config.toml
num_key_value_heads = 4
qk_norm = false
init_std_qkv = 0.101
decay_shape = "linear"
final_lr_fraction = 0.05
Each number is 500 + 40 x the weight over its row's rms, rounded and kept within 0 to 999. Layers, rows and columns count from 0. Numbers have three digits each. The size before them is the row's rms in percent of the matrix's.

# layer 8 MLP up, 512x128, rms 0.271, rows 259-330, columns 64-127
095:467520468460534486501467505554583463507468478552484541492528548476500446460508515519464494471559446521481470517484485434526511457429526531488490507539493431601452465538508470556519461496461503
093:480497525519537523505541552499520420482420486494487538502524562565515441448481521507507505443534504577512465524436511443564473478605511461493555558557568460535494543483519480488471513542458452
099:528546458454481512514485511487417495455480485451480483490495464579537550450471491561488447522525499423463502446470571536497587524554479538467507494453534494559579536441554542494547525533466452
101:433524577455546474523508529531504546555486431476490460444551500530488503511451489434544438519549477561558520521498499532542495536511515522514555465568465518524552512503503475557530492428487509
105:493485540458437510516508450530529505466502482491521552573578479508523541513509513529466545476483479513442484535402503472468540559465462445459477492557532526495518473480514545539522524408513479
109:525492476486559552495500519520466520464490529487512508493470443541442501481443491536569471485518472556529547446507459549523472523472582480484498484510517438427428534475535579537497541510430468
086:562547563532504480506501512562541477486515582498450527526550546506460575441465486472485551499392548534500476554578464490498516437447554533486477472529543521487508468543516578498456473607513532
097:465406446556447480463549462544560512512459491486517542518516525514467539513512466494536556472455520429518540471499494501507470576473452513573559472534518512543489538518473473537457521469497509
102:458503459531486498512507493596489512487486463514471494555561451482514494509509528506579438503487440469513516566510493507443472502513477515510532504489439467557596493544482543453471545544519544
091:526434532513513479453449488461497528589526486464478497482531477507488514529488518527483528472466449458500504447513515469564476486460561506512533503527533609442544484496512519518468538515518598
095:436472495518443527453528425432544525502574472556520520478537520464521557548511500496529408500509518522462457496513535474556545416489490517470514567524492545518523524439505479487463470471499465
108:440513497524528567474490526480517461502526445556492656460429535499465506522527478447449488450492516538472467506447480548506451443455508467448459506470570466478523469505527520497501473476482492
104:493391510511513487503473504556525502499447545609496548476570497500510533577544478529531524535459506480469495496472488426415452524406582457483455508509459514572564467532505519514476498483427532
101:501413536513455430482483501512475503556441478427555476452527500527496488507434457485510440539453487536543394553527497524482492531542380500487544524449486455568558596495567472518470505527516480
099:541528571441576569469470526504468524455536492578550585524513507489412500480570516459514562461508602450498409476569519528512445498462446497514459505475534483522516523502482517471520467442485459
087:513496446475474522440532596518509465541484481490523500517531543499468478497525529490551503489485570515476466449564505412455524508508538553560456401494470564441480556545509511493530451602402534
102:519514510465475562457518420375493453531568496483558516583451487506513500511496453495558567505445540470566512476481528468526474506457508503541510415429442602553526521481467466534479529478506471
103:477577526561564553511483574476506530507431502502504544469558556554453443428507558509486479529494542500497515560429532528541497498520506498496494578520459537445527453531519469490480531455499502
110:461479509495520508486521506499490529544477489478463482464431534500543548454441522539540477531552486478552521530507626492503443492499553383415481538596370530493576509515473491485488519466500504
105:491494443523561428473554506432483516481532452513428489466518466530529542491524528457503464481537486430526485539477458472455458528520496528552463502541485530504502539531506507504473510459509512
103:454489502484577494523521439520484464497544460515512493469595524456509518520492532492530500446459469480509519485571427472512493435498542521500508547479555460536512509427504547484451434529508449
106:488480505457525511483476427479494510525478433502545590462493480517523548470468522508534492541557458529540499565497468501529497480492468503506546488450425485501509473525544476486494443483439485
106:556484476580440486438474484479475507573499498410527582512460478440500465527551500478508535498465503528460513522483571503484588455554449544490524427527503508500480481464548537512584503442555498
107:489482480428497513528487492465574532465485439529525594451503541534470478511558571449449463480525544467415444486521539479422436523463504478543486526475495472502550468514502482494380458559486499
095:494464502469524521481528525485468512520503575482524467532512504483474518504497537460559452492467443495533422341549462507448540535486478534501490520452535476502536474478504545536487516469499561
112:514495562513500492457501501552577470597495522422501463502454483507503497535599493550569501543551478463504445473442524488489557507540556485467433546486485497500406426487499427508522485488549479
107:463497527517494490494480506510505543499444533483574440507448493488483543515558452481468496486481466439467569496589520503487550515479486445461414600457546479582473474535544480523494555597516547
096:521463504509487506489498455563527512480526505467500490574480465498527537503485499530542529444549497497505506505508537502466543468503531525551478469437485573515563577505483605448460549476502502
120:470528505491478473438540512498501547484486442501435513478458525428466495470420528457533546480444501504532442497527486500417466496456535491526435476474441536570545500527517517436469514464530518
097:462608487508513520502468486488438428534556504481517531482564482450430480523457493440425475583445433542559531496507437535561524470458453565497465509497537504458467490486476510561443438521540503
108:469481526541572518521563548445504491540575494574523518534520457517542492452497472575587433456495437473512502479557518531517529493446397488467508491538522479600552506486518425482520469444498499
098:502518533447498458522484469494529520516456509528472441542535510502543544433471449497525502439498424552494459507432530467508511481534431494400502500471465461495482495464448552481544515486513516
105:481512465444471543471486481543583485561491548504545541533503498479509518452527522561576513536451488487528503530496513531485556575562487521514409477536525543479459416550465460454523536512508549
112:491433466432485472547484524551575550474510509520469585544510529415502529533544483435466465499492513453530466466457504519486449468407519478470490504514508390585530455440506494520550479511536491
099:536511452429534472501505481469537484441504512543540506495496541503522531512492508470528431429512501473493556520523532476435512508559475401501446452459481411535545466434455571479477482487472507
096:510544472477496473435467455543537486564568442502587609518466493480526472544492534414482563493498451420528439548494531461501422497552451496495413500400549489464545545536466505551509450519489549
095:533480462547504533502485511490539436428439485488442414529576492526539533436529510461425500545442529477476441527479467446482505479447555499511515572485445459529497555510465404473547482464479448
105:445479528527542476493495408490598494501481449495493440531458509449402511501511508511420460479531510497507497557485503478495553594516484498513521440528570509491427522506485592530453489513472485
100:490579517451479509473439535535549548525474454457561516527531513491530545492493570433494509493488470477489550536478450486488510516499470494520494479479467539544452453492502525437537488511515516
106:520502472470545509562421534436441503508543516477501477526502470497343510463532513546547455505555576485565496466536515452558488446408433467505563511513520541472454445522433565572537486511520509
095:476506507527429403525538516464499477529427499457509591548532487508500517520476470494438531473507435443540513478473369521548466467504529484446548517436533472503494527447466472463515511519528511
106:446499463482515509561527539495529490542403496563424499541520546550451492468433570549520451520491536506514531495506519478471462521538554506542497595538463527529374566508504527490495438447518445
108:481513556533491497510544527487497531511506424506490522527513551534481560565509500517474490454546488495507454455429583501500530499475485504541576476594472547514502567436493354430582537515441464
093:484497447424514534465483483510485491500491502567509502523467467554558453440469499497500550479507431530474483480509473450490642491473529456524535514495506603421500489558534504531597446523496556
088:489491478442519518563417400569568505491411509531530423533520527504507463446481557465483524431512478459552504463481480490470462493513549525561482458524487537518493524471506526491451606492533483
098:482524453541550479458436501488527432438499493466447585472486428554461582544546462485482405522494556494440454563458548492491501464486463419497556491478532432509439524586490513455539509522507492
100:566448524546503510495496495482467568536466478486449488542535538505453538505399492502465518566460440538562413472513501524554474504535523551476439530524443420515438568503495514460426511462522478
095:484549519572484491493428537477506466531491494471427451483512559488480528421501558486510535483504513403524519477446474494468496436475466501565516560461475470557465489505581488528485558552480496
109:476513491508450526524458500497421501485539493541485508473542517462515569453455565482548486465526533449576548539468502496400469457504510574457476464496486439483428465453537440465571512505524497
096:511470533575474465526519522609530469503480528534448567587505455531490497466583590520442445545445497505469470460507505426499494503533536478493449506420470425432532502478487506511484567519496527
105:524473461540460474549523499490491523470448480499521532479496497540422552437487466549457478517487554500476521494498491491522546540526522523404487505543520528519547527508515504516506520419415426
099:528523468525513526475526494473542483490416482512502459499463573423527545534492534474521431547509521511488531511446542471516534519486536531514508502463480561629436564499484526457474432429558541
091:524526498469435605476522480542504529442505455500515476509550523485510489532521428450520465488460477494509524520503510578554455499563477452562544528541571526540503494584519519548476504499447477
102:493459573538414565538499550466499506435438630429557537471538499496469527491506488478510424497424550494553510537473437452487487571460390545473486471530525572498530525576527513466501529455481491
099:498521410499456505573523486443454493472514454538493457499465508520495514465523451430440473505478497549560505520497527531487469584533484494455523525478524478481530455571472434537546488528445508
098:485509492513502464488449498553551444508468502464519548468493524561525515504492465504531459508511456565441535459543430525544496509533494516570500514500587544582505472530482518456548518458472484
108:497466577437488470558470501472516507556431492478541566511514538484560526535455498495473449565523482507480475512448518593450464597479501474433503441499475489481510510533453514478500550478520504
092:496554525524456505503446529456471513571568439475525395484485532456489480450432502534465486492497461523585387519496490477502492505559507511474469476513514474555491576527521575480537541512495469
098:478447451498498505537494475515539486482545498508525575494562506527454496463486408596591433498525538484482519558476497558528517501543452550503492462529539570513468533522461457490414507569474503
107:472500465504507546540569486530489537496435433477483455477465477506488567527523480479561489512497481468445450505553484420452510495425479539516495409524474527512504474482507486477537474510495503
093:477500453536449446550545476508455475638527541445531477519523440580449481480512436490476438479461508441578546509473480530516583470438514527498513520547480490473482529558535521545513546429470435
095:512491553459586500554456502498541507567468465453465523533491535502548496439539490488493511503473579498400443452568456512497533422473419502557473442488529475446558498450516519496538530502541547
092:540528463433572540511514502513525483539478422521525524494451500436512555505474542506487547468502422551476572495486481488496476587466468550451456487523491446471472467474524497490545491502458459
097:529476536428469499531493504515558536569481582480533562603577548476479551542453535514492492499592509491389513463514524505452544461529525511452464532458434475433441491381509511482433522461475477
096:483512494450491488535536559582503451522533491570507501530476511499460485528488466520465493503571497515562473445483492576457585454517506516498431516463534471566517459480496481530518541473456497
097:428503489494517468448463486497489514517508355489490483439530504547418499400500487527490433431492467506466532468454542408456533512548440483541548504499535549547517486525528463430510549504463572
105:469466495504493577442492511605522526531554444559542532533515512511550439427477489467536451488477565447484484515489548521491442488510435568514549555463498447522490486453507468486518500462447568
100:554531591456484466555488497534514530563521532547559524536518534450473530534482494489485527490496500474531507479476494467452556497542532460538490482489576528463509468558529495369491478572412420
104:532571519412543524478526477515482498510540487496490541511443483504495503509562474569474476423521478457482536497527529444530479579460489491444514503567446476522510494549526510442499516459418443
103:492479509528495488451473558502530514501523459535527456466528523477536418543525521431523537469500545510487521468513453494476452506402556523534484449584514500492483429472451473414478487530455530
093:487511548525516488496578521472459493438458497479457449567489465514565435494451521471505548467490392510496532549558539522543518468509497486473606614529502479473502463482471524529421535498480507
094:482443502513498432440467450543472491514433504402488490493509480519485535523553522453508418528500503462527533540543531499559500483512523476508480456525515448495451552451524506458529487534474481
# layer 8 MLP down (transposed), 512x128, rms 0.246, rows 259-329, columns 64-127
102:487538501567474528411479526502545483484500580449588457521530542477543494508477539541525522497449484571600527518470487534443457488479432591509457550455460525441514496503499448531502518509479418
098:539498481517463466489558500520575513547527505498550514453542515549517562475463534536445466527514505533491521495469535508562492473449432533482510519493465543498453409519582558512498514523533530
101:513527507526536509541516511440469468439464476501457481504489508585491483539523558493514450446467450514576530468520440463487459428450452538565563497509439482515423501520464542488602551587520541
105:501520506485462562425561552564569444475420469494486487572507515645496469514500546488482465510535482542573510524529577508434462478478467485521563540475462466580484571464461508498484497579519520
105:470480547492597547531477502485521474465508506515518499528406466512490502473519486566513501480576473483502470485533484536502504467472445546501499411521568493495445528479523579514471528488566465
109:501475546461495519590452493507480553505416425454448497445512495517468522459467466521467590471498495507481537478421594465498554457505474481531500510491460539487547530448556518498542472504504559
099:578520492550525478482522514509571550544474527508592521569475504426503500497584480450520502544525541446547506455494520484501518479494470521529469498507440508548476484463541491466539481501478474
100:504474503541471527499539453458603449539491537484493466496557507481406518516464507532558475442565510528472584561536552505456448552512386513488532536546504452544437466435482568409496493496554496
099:508530584484543492489547499556433569468495515589462560445413558435544442530508552542485458489543527457482544529503488494550512511529587518469485507419555523474492539555476518407540492505468489
092:486525530491488450552591463479481460517465490437533459545527434497469472487521493482515495562508567500501532485450505516509466495598448558485504469458539534532522463499483482475669487583492478
096:486595478463503508533534469462552502472467462530501521429470516526486500523566506497541430492561489490443503450518416469449527489530499546591476506491488511482583517520540484493496569541493505
104:531466537533405518419484488515471505526546527496458452469551486433508599468540498512455539517535472516461502480450506469589559526508490563529453497456493513476477495528499490484473533544482421
097:515519493588443424515522442505544546516570496489469513568519483478524527488522514510473562496520568513497493489505571478480466459550497439507480484556506437522435547447497530492551515482495524
103:545494509488539412510553477532512496423492495568559466518438482489472482462442472469551483484498528488517431541579476473544483478549528532478508579524443504550534471533531520514605466562534453
101:431510562470467510485518567445540496508519543533508495489467477497427525479529463421525470460400523488477448492528484556493532440527452462454478499514490544513468443438451462501541525534576456
099:527531461518485552506537507522524460438527437542495532534468510534482492490464437441521387441428485469518578487484557526578496534494510533459537584464494531585533466571562486475491496468506497
095:508453454547399494559519628405544491484503494563449499480519511518527456520462491474488487557473506413453569512497409516460530489436495544498459518478463473505444517530474538435490491492499536
103:445508478456434530552508484504471534534529531429477549539496498485509594516555610544457496463475523509524432507535503527473529438496520497519489565495536479488496602460478468505477444552489490
106:452490494497547458459499525536518484560463472490510468555495535442554508465440513521498470538547525503480519451487496434368502459509450529418487509486528506426508536482478449461443502485513509
098:510493526552494522493517564507532505542494438421522459432537528544475526554472513512409557519496574480459466552510538471495482435520536467460506494522447524528509453558507529433544404493516523
100:541555528465572591538542549476503540426499454510529479437505450493498513555557435494483492508478464490460514461582463466473467468473498518440463610517474527483523456486476552472527450527508522
100:459442455527441469422510471531502451492555537468469562499498414428509441452530474466485489495498540477444543465461495521586476447461477545564494529511475473522491487493468507472438467511510479
102:501528581493467500410553494463527579552453545510530489592448469489455480565533507500492429544538485519542513523471490499501553490464463496477470482420483478451449472489446521537450507474459535
110:526605458531528547462544417532502590464480569427452529528495456544445519546505540493568412508446498457542492533553562468550489443503524531475555589523479489506527477529491543451500504528475533
103:498490469469501468484501544562533472517502494434523443503444493504457510403529506542502478511495480547520492496508494514466495559482431555555527513492538511422545540535618442430490531555434465
111:554539456564495515493518483521527517557541478517505551501494501518493532555492535513533523610528522483394450485531491457525482471468526534487461467506487484491464487503544428485572482575512497
103:489492538539547471435466470512489532504438513446452454451531523543437521525503435474468447410485470484540535488497532445491499499499429532453502557479551517487484538401532522490513542498550496
103:468484537528462493528534530464499462515537516429480469469468559525476491573396450447475557506435437456536463494440453571458503534491484564507578550474450519520457482475498443473508505573523455
106:567480472524506430503450464452506522474509521434481444544473473546541473453513540464495468558551467474470483508483442428484442502499524434442533529514528472520512521506469514496525470531472465
099:531513527520476522490444474474385489489497474504444486456528537482446492453511575464492526467558556494493464476439472521454513442492503462460475462454521465463566564430536483519557462431465459
106:541562505526484487527514467479454453516492460471490466487489477513520505515509517474512511441503470416464532489578533503532502438479546470511514473579487484576499438540478474434488554546500450
098:476524461476483537474436503512454522434523545515505482464467531490525477496461488518532514454511564512514469512443566415500462461596465408554501469532452495501586410501517523478542474517598505
101:442460538504489479455462454470550493422528565499460525467463458407520473579505525412535537515458461517507537513532461463609480471554457549445466508529449534503385432455555473556503533510486528
091:456517497541491496459512520504528495457504521492545446549473487497529474455492455499542499533512493492522546468543448453516459451559494462495440481507568566555418574512482499536520466537427552
100:513484463521475525485404472568485543481508460476531502496515475656486538499474446502539449536468524492402512516504465471485502547460497487534477517440485604394489514513553507560552526538498501
095:522495461500515536491483530437536553506474536456506464512516488600531493462509454547537575521526460467542480576498465444492482531470558539505502475541548508559582602503519480498496511547583537
101:484487452589482487504508425486546545534536455434480495552482498488469511460469486473521495488488502445540487583515545455529468501542497498439451530495505469501487610480509461569526485531452488
099:544503540403481528536505535513549527494577488540449556493543488523508447548584517483517537513530593479557426471551463462532474520487519507483517438492498515539562486470451523529489481531488420
106:514511501538543469486514501505589463482463474430572490532535404411504472507475535580507535510510554513511522478440521477513553472515407468514456558485478481486400502482486499506493505532413482
100:483509531516481538600467505515458539490450493521505494499502478465513559530509519506486491595513528524561489510522507433486461433499484600467477481493478443482581502550634463463404492490491540
102:488521525524485493542480474500496458484495562437563553489482510526431541548513483543468500470516564456537454577556474580502479544430556473514477428481564495487508481484513465494459562558611451
100:449569485498482525533476568475507475444444566564474428473433535526483439404515510562472492526543410463505497484497507488504477431509506509416495429439497479499451518527491475530503543497484518
104:448560518535571502445521485520464487538462499486515504473469501404507564537517456498430460467522508534489499430557479530517495393462451470520494501481414490474526468519512544496514545506428507
095:522473491522492492569596496490473440441417498483510487551472516425523514474470526478574553515530466506509554517445502511453448603498499513479511372490526482503462520501513489482538508498514534
089:534427523472536436499490465530524502453538453540469501470563500497449481483492518551528474469548544459469532588487533507512530541522512535548448424490502518460496411475461447491588475537533479
097:515448540570482514443523496469470491496505601450494506581553479460504539517454446427465478473472518470478477456471568521512510530474524523504432502497472506360504538507492470561505516510468526
091:512476522495484507444555542467523493404487585489487527497537467490559497490593499444496437430470522463396485439498493522454462556491579488526520540511537502479507451521488468453525468562464548
092:498563439458531453490460494478499506468479580432537512477461503574495532496606512566511486515494467515545466558440561515522523517568518432481549501525507510519480536489464474506469524449549495
106:556488505476471569419513510523484474485477548501467525485510546379559511481506515476462370498465534475523523505515525476499513534544596527426503453523504515493487486443475445395533565528540477
094:549467548523503514563492446426577541506507461493411543518485481499501492498455464552539524509465533520519505487543562548482484509538538523511471537550564527485562511440507547454426491447486496
103:466544429495463515451560477426537512486526538435553495583470428573530608455487514486502507562518587529482519539568509496500463448521566517531414484515497496525505414498485504504492506386465479
098:519498541447491500498546438494470512504547421528515487531507505464461425455514489530551474498491551541405440476546461540463520506524524512384452503497482510494515529496492411471567503449473529
091:548498445528553533506544480446534410397508517583465529497441509487487462506464532463494529561506497550489540454497497483494536588483486438530479544466503521482475459445426549464523514472510515
094:535511444512514464483444492544516501436507488511467507571490493608503473467485454542570443484491445463481515487464474584462451488420437504411510485541486459398546549485483536450442478502513533
101:581471478474458454551415557431513581535558466502465480597536533523451467448467516514489581520470401484496509509520504521515467455497485485553490523477562395494444524553417446506506488505500469
099:497528479512462432492507486541553498502533547507567524497467523478494594525522531463557488478485570457477467434532575515511515538523525489548554427505473503467520472469507548501539488519486505
111:537510465527474492429499574465494495477565470469499521507526484446600418511526518502471488469454564537521517539509442487549475497498458513459474414498515520442452464511542541413468482489506515
100:486487462516507535533465576545483518519479538478521463495526476605494490581470524531492462509500505517508462495510593524501517451471546483454524493538505541408570581432543537454425538449473523
099:541508557503491534509515488427479512508501495530546487489553465516486535474510454527498512439418501500455461518475494559442479407491540461450414502477424534549527567532503540457535581446464476
105:472504469470493504463502469485501545411492459408531528515478444411451476491511553510488521504472450497494488541515551454438458453506520431583462525494495554536533491533519497470472487454455557
097:593510495506553501482508511426556440521495446528533459481509565585523486535460548548499522532477520546485530519550450516583558563499500528527512440477489564494451550556542527504475559483498518
097:390452469499502518499488536496546466427561508480539472458523525502512511485541494481437498505488555529546480499526537473411483572488435582500440595484500487484464505524491562551468511479476458
096:486489457507471461547516523524483527549441498447552548520508522542493482560560559446440565498542547542478443432433457474542521556520509430457529403478447482541443506493426441522492532506522520
102:469490501505467504550507514524478599494482456541508478572443436479510472559464516469586467487491497464581552502580494507520523498525525417500552528442428579501468503389537530533458496486504455
093:520512462528538449489509426460545551446488493469516446477458471562507482511491522453459519521463460481449637505523457482513499519515534488493534478530549561491414485565468522426462513530539520
098:555424491492489548519475524514538581517495462519467445507471456545455474421546474512484561441459541468512495454499470577493524487515439477521495481514512486491500565457461500539450500473483486
107:466441525513443491519450507460528534489431472504461502543433527559503492495464554434521522481468474551479533437451469469516542553493557482439467467527564556441476467454472515494460474548520453
099:484489484524432527543472555529514556462448464475541537445446446430570464428474518443517537467545504478487538516489435445576407515520506509461469491462459471493524537465499546507429523523548561
104:479528565491537460482478529443503520485474554468504491490543459424498518534463504517503442515536485512516502505448611533497473451514563517513442468445486476523526455480480484517461544485495473
097:525521463481498503569546476500506487486528516499500456500503568522472552452479421527530426436470483515524506520462475468511457549491512492463512527500472541528539521468485407587472496512519505
099:543453524542479478516462508469493455538522545507462482527456503468466580543520463457471499479447544506485524467468401596538482543503510592515497505513525498452538482451544484510542543491539420
# layer 8 MLP gate, 512x128, rms 0.268, rows 260-330, columns 64-127
095:478544477536497488425520482524460531513453441537479515459575543526519430563477468529612492501480470452476531530468479527552540518538465494556575467547547512510494501482485545458512486529516479
099:512418479539523396555479534481496552492498487445509488487547568531513437486527515503500509458475583499524524524518489510498447502496473468507487492478494484444506438524461485494494442446533552
096:561486479508505511525479444453500523465464527518508456513521546531483496494556493431536537491526456481481447500508442479525479440491454482405448533488494558571534509480528562579468538439468455
098:440487546480468495544464503520510503561428545446479539566441574448529492487493533575485522442563449523564450478531480517497527403510560465503491500519504443515492490512539465519529495522542546
116:476484580488523422537484465556474438495484469551500499495477487484512477485499517472521516490495484533529428521467524519510505439446428467544526435462501509537485520455535523444576483530489428
091:503531496539466458537516491484553496511514481441533572562537526528524462508478430480534497512527497530536538450533548507521504460586466471519506526534435505523496537498498439443568446458448466
101:539516518503488503550516593513492490505534486477556492396526526452494459509514575550518542489498527529535487521538462497572547477488530554470531455487484516461509545511614535509481488417445522
097:477464495517457420502478535488508475551504447489471540497528475457523449449446508497455517474576549434404515459555438549509512446546562506524431502523450479568501392483546533528464552488554516
092:491553550477521461577527504464521567505498505457518485496520555466424534377466564527492449537456486554522510481509487529565465534509418512489540498503531448547488499455497526501503529482520451
094:539450508523525439455542484565497539514412465542526486494504492506446426581499470533508526542481535550492505554483500495525456548435477486532546501557521523536488501489524471480543518522410513
104:506533506562476532492490484445495537471457450553529496549528528446469455520458474485532512479412466467487519522491539534477469519433535593437556457545458511512512526520419501482532411509504504
102:526515485546532472504447487570512551448538498564513555473525456463563541512570451537479634452461447518493512454527500557511550500463538547467436531531500473496468530473518542456505468547491467
104:478524494482512519483518532506508551454501536552426493494559505577513511568481572527487548414517489495509502452519528482488465496505542404555472472492444590465559508449460465480467533502505467
090:528460500395499525499515573527554546440477448473507540424472541461484526460508487463561536479521511497582459517506503526478517520555441437511512491586528508502467550529486520550478530513487429
098:456542484550505495572466495494519542430506501523467532517483453473519480476515511487520488519512437499530494544505504546504485495553533476479488592528485490544588512505458540521502516519533477
100:479494495535527532535505514498485457511518564549454569482485588505490564429451558566517468512503540448443556589489469508490533478440408484493511481451550530422438529483513520504472492459494524
103:421518498535471472510542521493422478460450501541532449509475470516524511428551445477433476427469492478530485535590472459415467456482572495566445479487553578436458523519509468447489493515489503
106:544499565546564528481534601487555536452466482459523464439534425463507545536515411514486484564506438529530487576532549577467428530401518544475530497485450461523461512540465540454495527479488478
102:519495454574512422426446519510539524441459487528483557524534478493506522465509448440492526513524587390543537446484500471545518499463476535523410473518510516552500456483568492477473492505444467
103:548485496465515505586519534542452505571480480410477519492544555431548478540501522484538408457466487554562474516426563546517479503472540526533531536506517425574533543467500543486490464549486508
114:559523516527639489537541513530458520576444514459512529525519502487498518518575538555501454455462531551493491454504459452477474430471543472547447469524490535531409506512467515451478477516525464
103:497502481523458514539490466454493544474417521474503491554462429504488472485416497397504535478466536465549517531557472447458503475485454528532533500480459628546513503476469443400505455497498458
100:489477489373503493539535410481495559512513567506502490510437513474436439500503490498483477492454453481463458575426499551533534499527482454467477525509493492445517532509502542552541446604493481
090:477467556462495467492546497530490537521550495547493560478561511492522444548517511525492478515453475506532453498530554502512497525474518503517471513541571527520493500529472521492489479501568469
108:526482481549544490587479493514542470404525565536532517478531512511485546509502521521486527489560462513469539418473528526484498522461473467531458434515496509480476577483502547522458484434488494
103:475496559487477458470526525483505467492524491516459451494494478543503470401530526498478460395567427613454541490554432530464464528480502522494511519563553508505526535514508483417482465524488528
104:559438539514501525497503435480530481496496517581570489524486491508493507484586521477453450467504484465480476457516503479502552504458539492486424468532599511505471467433418505503516440550502443
116:463490507506492529487526549591470638524499490608503582535545495479485499493473450481506541447465504531530427495471499533490544508424496542483424536450505503530563523530467478485487455473511560
096:506487566548458454469555459503494531539514520443400514521501527500509471541495501499480448449541504453511581481467514564459530440558446502464447586496509447498528510505499484589504520485478433
109:469466506522476530536499547449513632478535468498430445504491466498473506538453446528539492432558476560486485617573506548471469557501464387526483535498536555477527527501414440477549526468467555
094:469462535494487610504457557487420538491530462500463421500507502491598441440476451562485483487515497540489525580515565529443580504483458526490528407467511485496495534538502435524548491495535511
096:449440504504592493566453506476499522460562454527480545485515431504530501556503457554429534442489441531540459539490527558481490550463474482477460485620607575494513467581457467511437472501542518
108:500461538490449497516497480519522493521501446503457520516517487513495470449497433500414451503551505495501502514474493529500518470450551466527466472405430503514481519547509479469481498562480545
097:541488486507529452522489503473551484497459508490479425538452499526510444433486532433492538519517469521505522455530599497592504521533546475566481505557501451431465473565445484504516478471528454
097:528490480427517487489487496517520521476561461442569517583539506499495428551502583488523410501569529514524502520515459443549528464481521406507544553476491503518440482497517482485505477549459496
094:528493501521513361564472435446508510526539445484429524525499468484490438479466594490458526435512522487524528518560524497497513476530461492448460515480445477508484446502500553495487510530531505
109:530455509505584530480476436527495543490533509479495541510488530453513585466518501503481572522460565539446482544522488471484547465443497488559473554550464466557447473551485537475521506527468533
103:516475521462479471474531446530493548477486498566455466461493461408397437523518584470541491502535522472536489505457461497455454479500507514484549486546522506479418467536552520449539502512468507
109:488497479512522504492465529498481413519485488478463465504406495495476455513477541465466523503510408508462408554491554482446477505550439474531439492457491468513508512482530492500514499577511437
090:507514532551505451490437465459489486516507431495452508400591479489543447502480444504510475505489532516581500421495455508500468480486404470479512546508462564505441525470475513500456544502456498
102:536410374455535447490568565489532439485520586427555475540542489404529470503526447486496551495511501543479524416542541452500468534489485482503480549571520547535477550496506524456460505459556462
110:445454465502501453523557468507487482457432519555470454503556469478500502561603413507549483454517497438475426478575557525516455567522523506521488495504619562510577537528428542523431491522471546
098:451509539513518482527488501520445529414426478521587500467477600522542529503538466560592481488618494428536511462436516483503486570518557463494538482484477560538491509495467566522502469512526548
087:531418548532421394520462481451555435443496508512489470592485476523482495483451458484503475614524519566537529547503531477467486534459460444449571471437491514479473502532548498535551517466509454
095:560504438591491514485601461420464569530469467471539508482527583493535491521472525456532529518453482495486456499492523546556529473434605505577548467514452465512462458499484529481521480443489482
100:472455561463507498532441464448548490533509529541408478506492534495517553517523451413560523492465482554409462460546501520538559465428562440543425541518481531535496487540546478432641510481465526
096:455518470530503432546522404481524484523527477529436507561560478494510529485468469458525515464498499453555456480515490510541514536506498509549499529525572532544500469540466489478546434464504507
108:486420467454457550506554498517493504458521479485496515520512484474499514470480471436547474484552526491453490456434508528535480496464479471509490453473495571512408515523448505459441496523435497
102:416503491480421518543448521527490482483468428499494477548564484476472500514455453589521476501516461502465527524516451476474449461510473436528502499503518466406508471539435468505445492575540537
101:471478527552424521480544497496474525505545487498520511491639498446485484480528541507508550546504443499537453489490432487458490564486476553526533507442578514474441491493500405479451532583491513
098:516464524540527492545596493471520430519474535507512466438513545482530483505537494490500437497559463555487474464460492492539557516525463444556507579461477494499539415483521506459452567445548467
092:474523506566529445534454521454470492488468416365452460412477539518558489505492547457492503500533513521476462464507565528460485457468491433477471475525516604503487544548433452502478506498514478
099:434501575472535526494490548528453522497536480529494512480432453506429444473493500483489474488528415522469448458527469506483534487549441435451554480539555463499591464483568603490459549621456514
099:475428456504431510518486438462440495463516531521541437539424551513543436493483547496538492442442530504567473482579477532481544528489430498489465526500480467457536435520496514542440555441477525
091:477570523483536466531570461504501476499502506461520430509493558490414501429492390471439518560515516502586461564522466547525452526530470408515480530549624485468508512541510436581516525466514494
110:472556492553556540409521519455413464514525476422524497527520475450499410536555476493506511504493490519563560471521537471503471520485437444487483452581480487488482535490423478541426522457517550
093:472455459513544560463540509497501395507527491496461470414549473591444506489496418480562438496477510479517471434484514544532539417495496527496525440424532519520479366511523503567556493510444538
097:433513492551512505576557514555466550494454523530424465498500531490482523468575594489539456417602562501433454504562484464512558492444459482526488521608536529509510502515434468469507549514483483
114:522462549506452473477509516499504496493428473420531507565528502542481528508464492446505521467523516573552472555501397497496522435388560495515494500486544570475457594502470505546503537469505551
093:520466504524536562498520492579495495433514595498457508492425490492482473548519451498457536457510559535510529535460511552488535520503471501501514473493500504483445469481475483495522395502493502
098:457451458465490445491492532533487501478477519509536484544463499522447530586549509489459520473442453550504441491495526515536547490475493464465457477515477406572463494450481532486491437461505537
096:458471548499544524462478489523503541509497509464504504507512522541500501472465465547517463518496408467446531505545503606504510519471471456466385502581467548491572438527592493544554443475454503
095:525482453501487513509522495440538525431479494457493496483549517535452483467544548513485467565509488545498556480524572453451515490497461485521522516517542496500451469511649466555501560537580519
106:466495521532490483489540478443453567481485370518533507448546513548483504526577493448524519457545480465497572528500566513506531489468461541529438503541558471478551520499523497509468492494504506
098:492504522487557469528470511484511502480522553558412425573515518532545505454514495434537503477501452470489555488509587479541473562402421520494506510536537386490505491463442563557447513497567512
104:476464532541464553480521445569544507511439492521482563559479461493465492510555546546479511516552465461467527425532535477417493486475434401419497540435493505416551541498553547567453540571435558
101:497476482513505487512505510536562428460516540527492507576513518540466482444462441523524542485525514543536503539482549532512463504555474536608546491507528442497483549512398516546395425468527492
111:485505450651499543478464475471601408508520491462601438535501433467486551501540478470528506499480467509550446472528474559559454500462467506483570488487503521505508456484503498502450537474457483
104:458516473511477494456481537508478465540491486504450512534549538381516489531551514453494539477459505451517536512499458492440471554444503512523414520513512436531472478483528473462511524532489502
099:525566517572539385547524459522485501554488440453470532536536433510457544495518455468559481467497489501513568460523469502494548467463525493589479509476497518488509505515399492522472487554568441
098:487447546490468477445563494486434548493396448502528527504511520494535478491508521477525494478464513534468478536518452479429538491520541472530497466442518515502500469561568507458553536524438521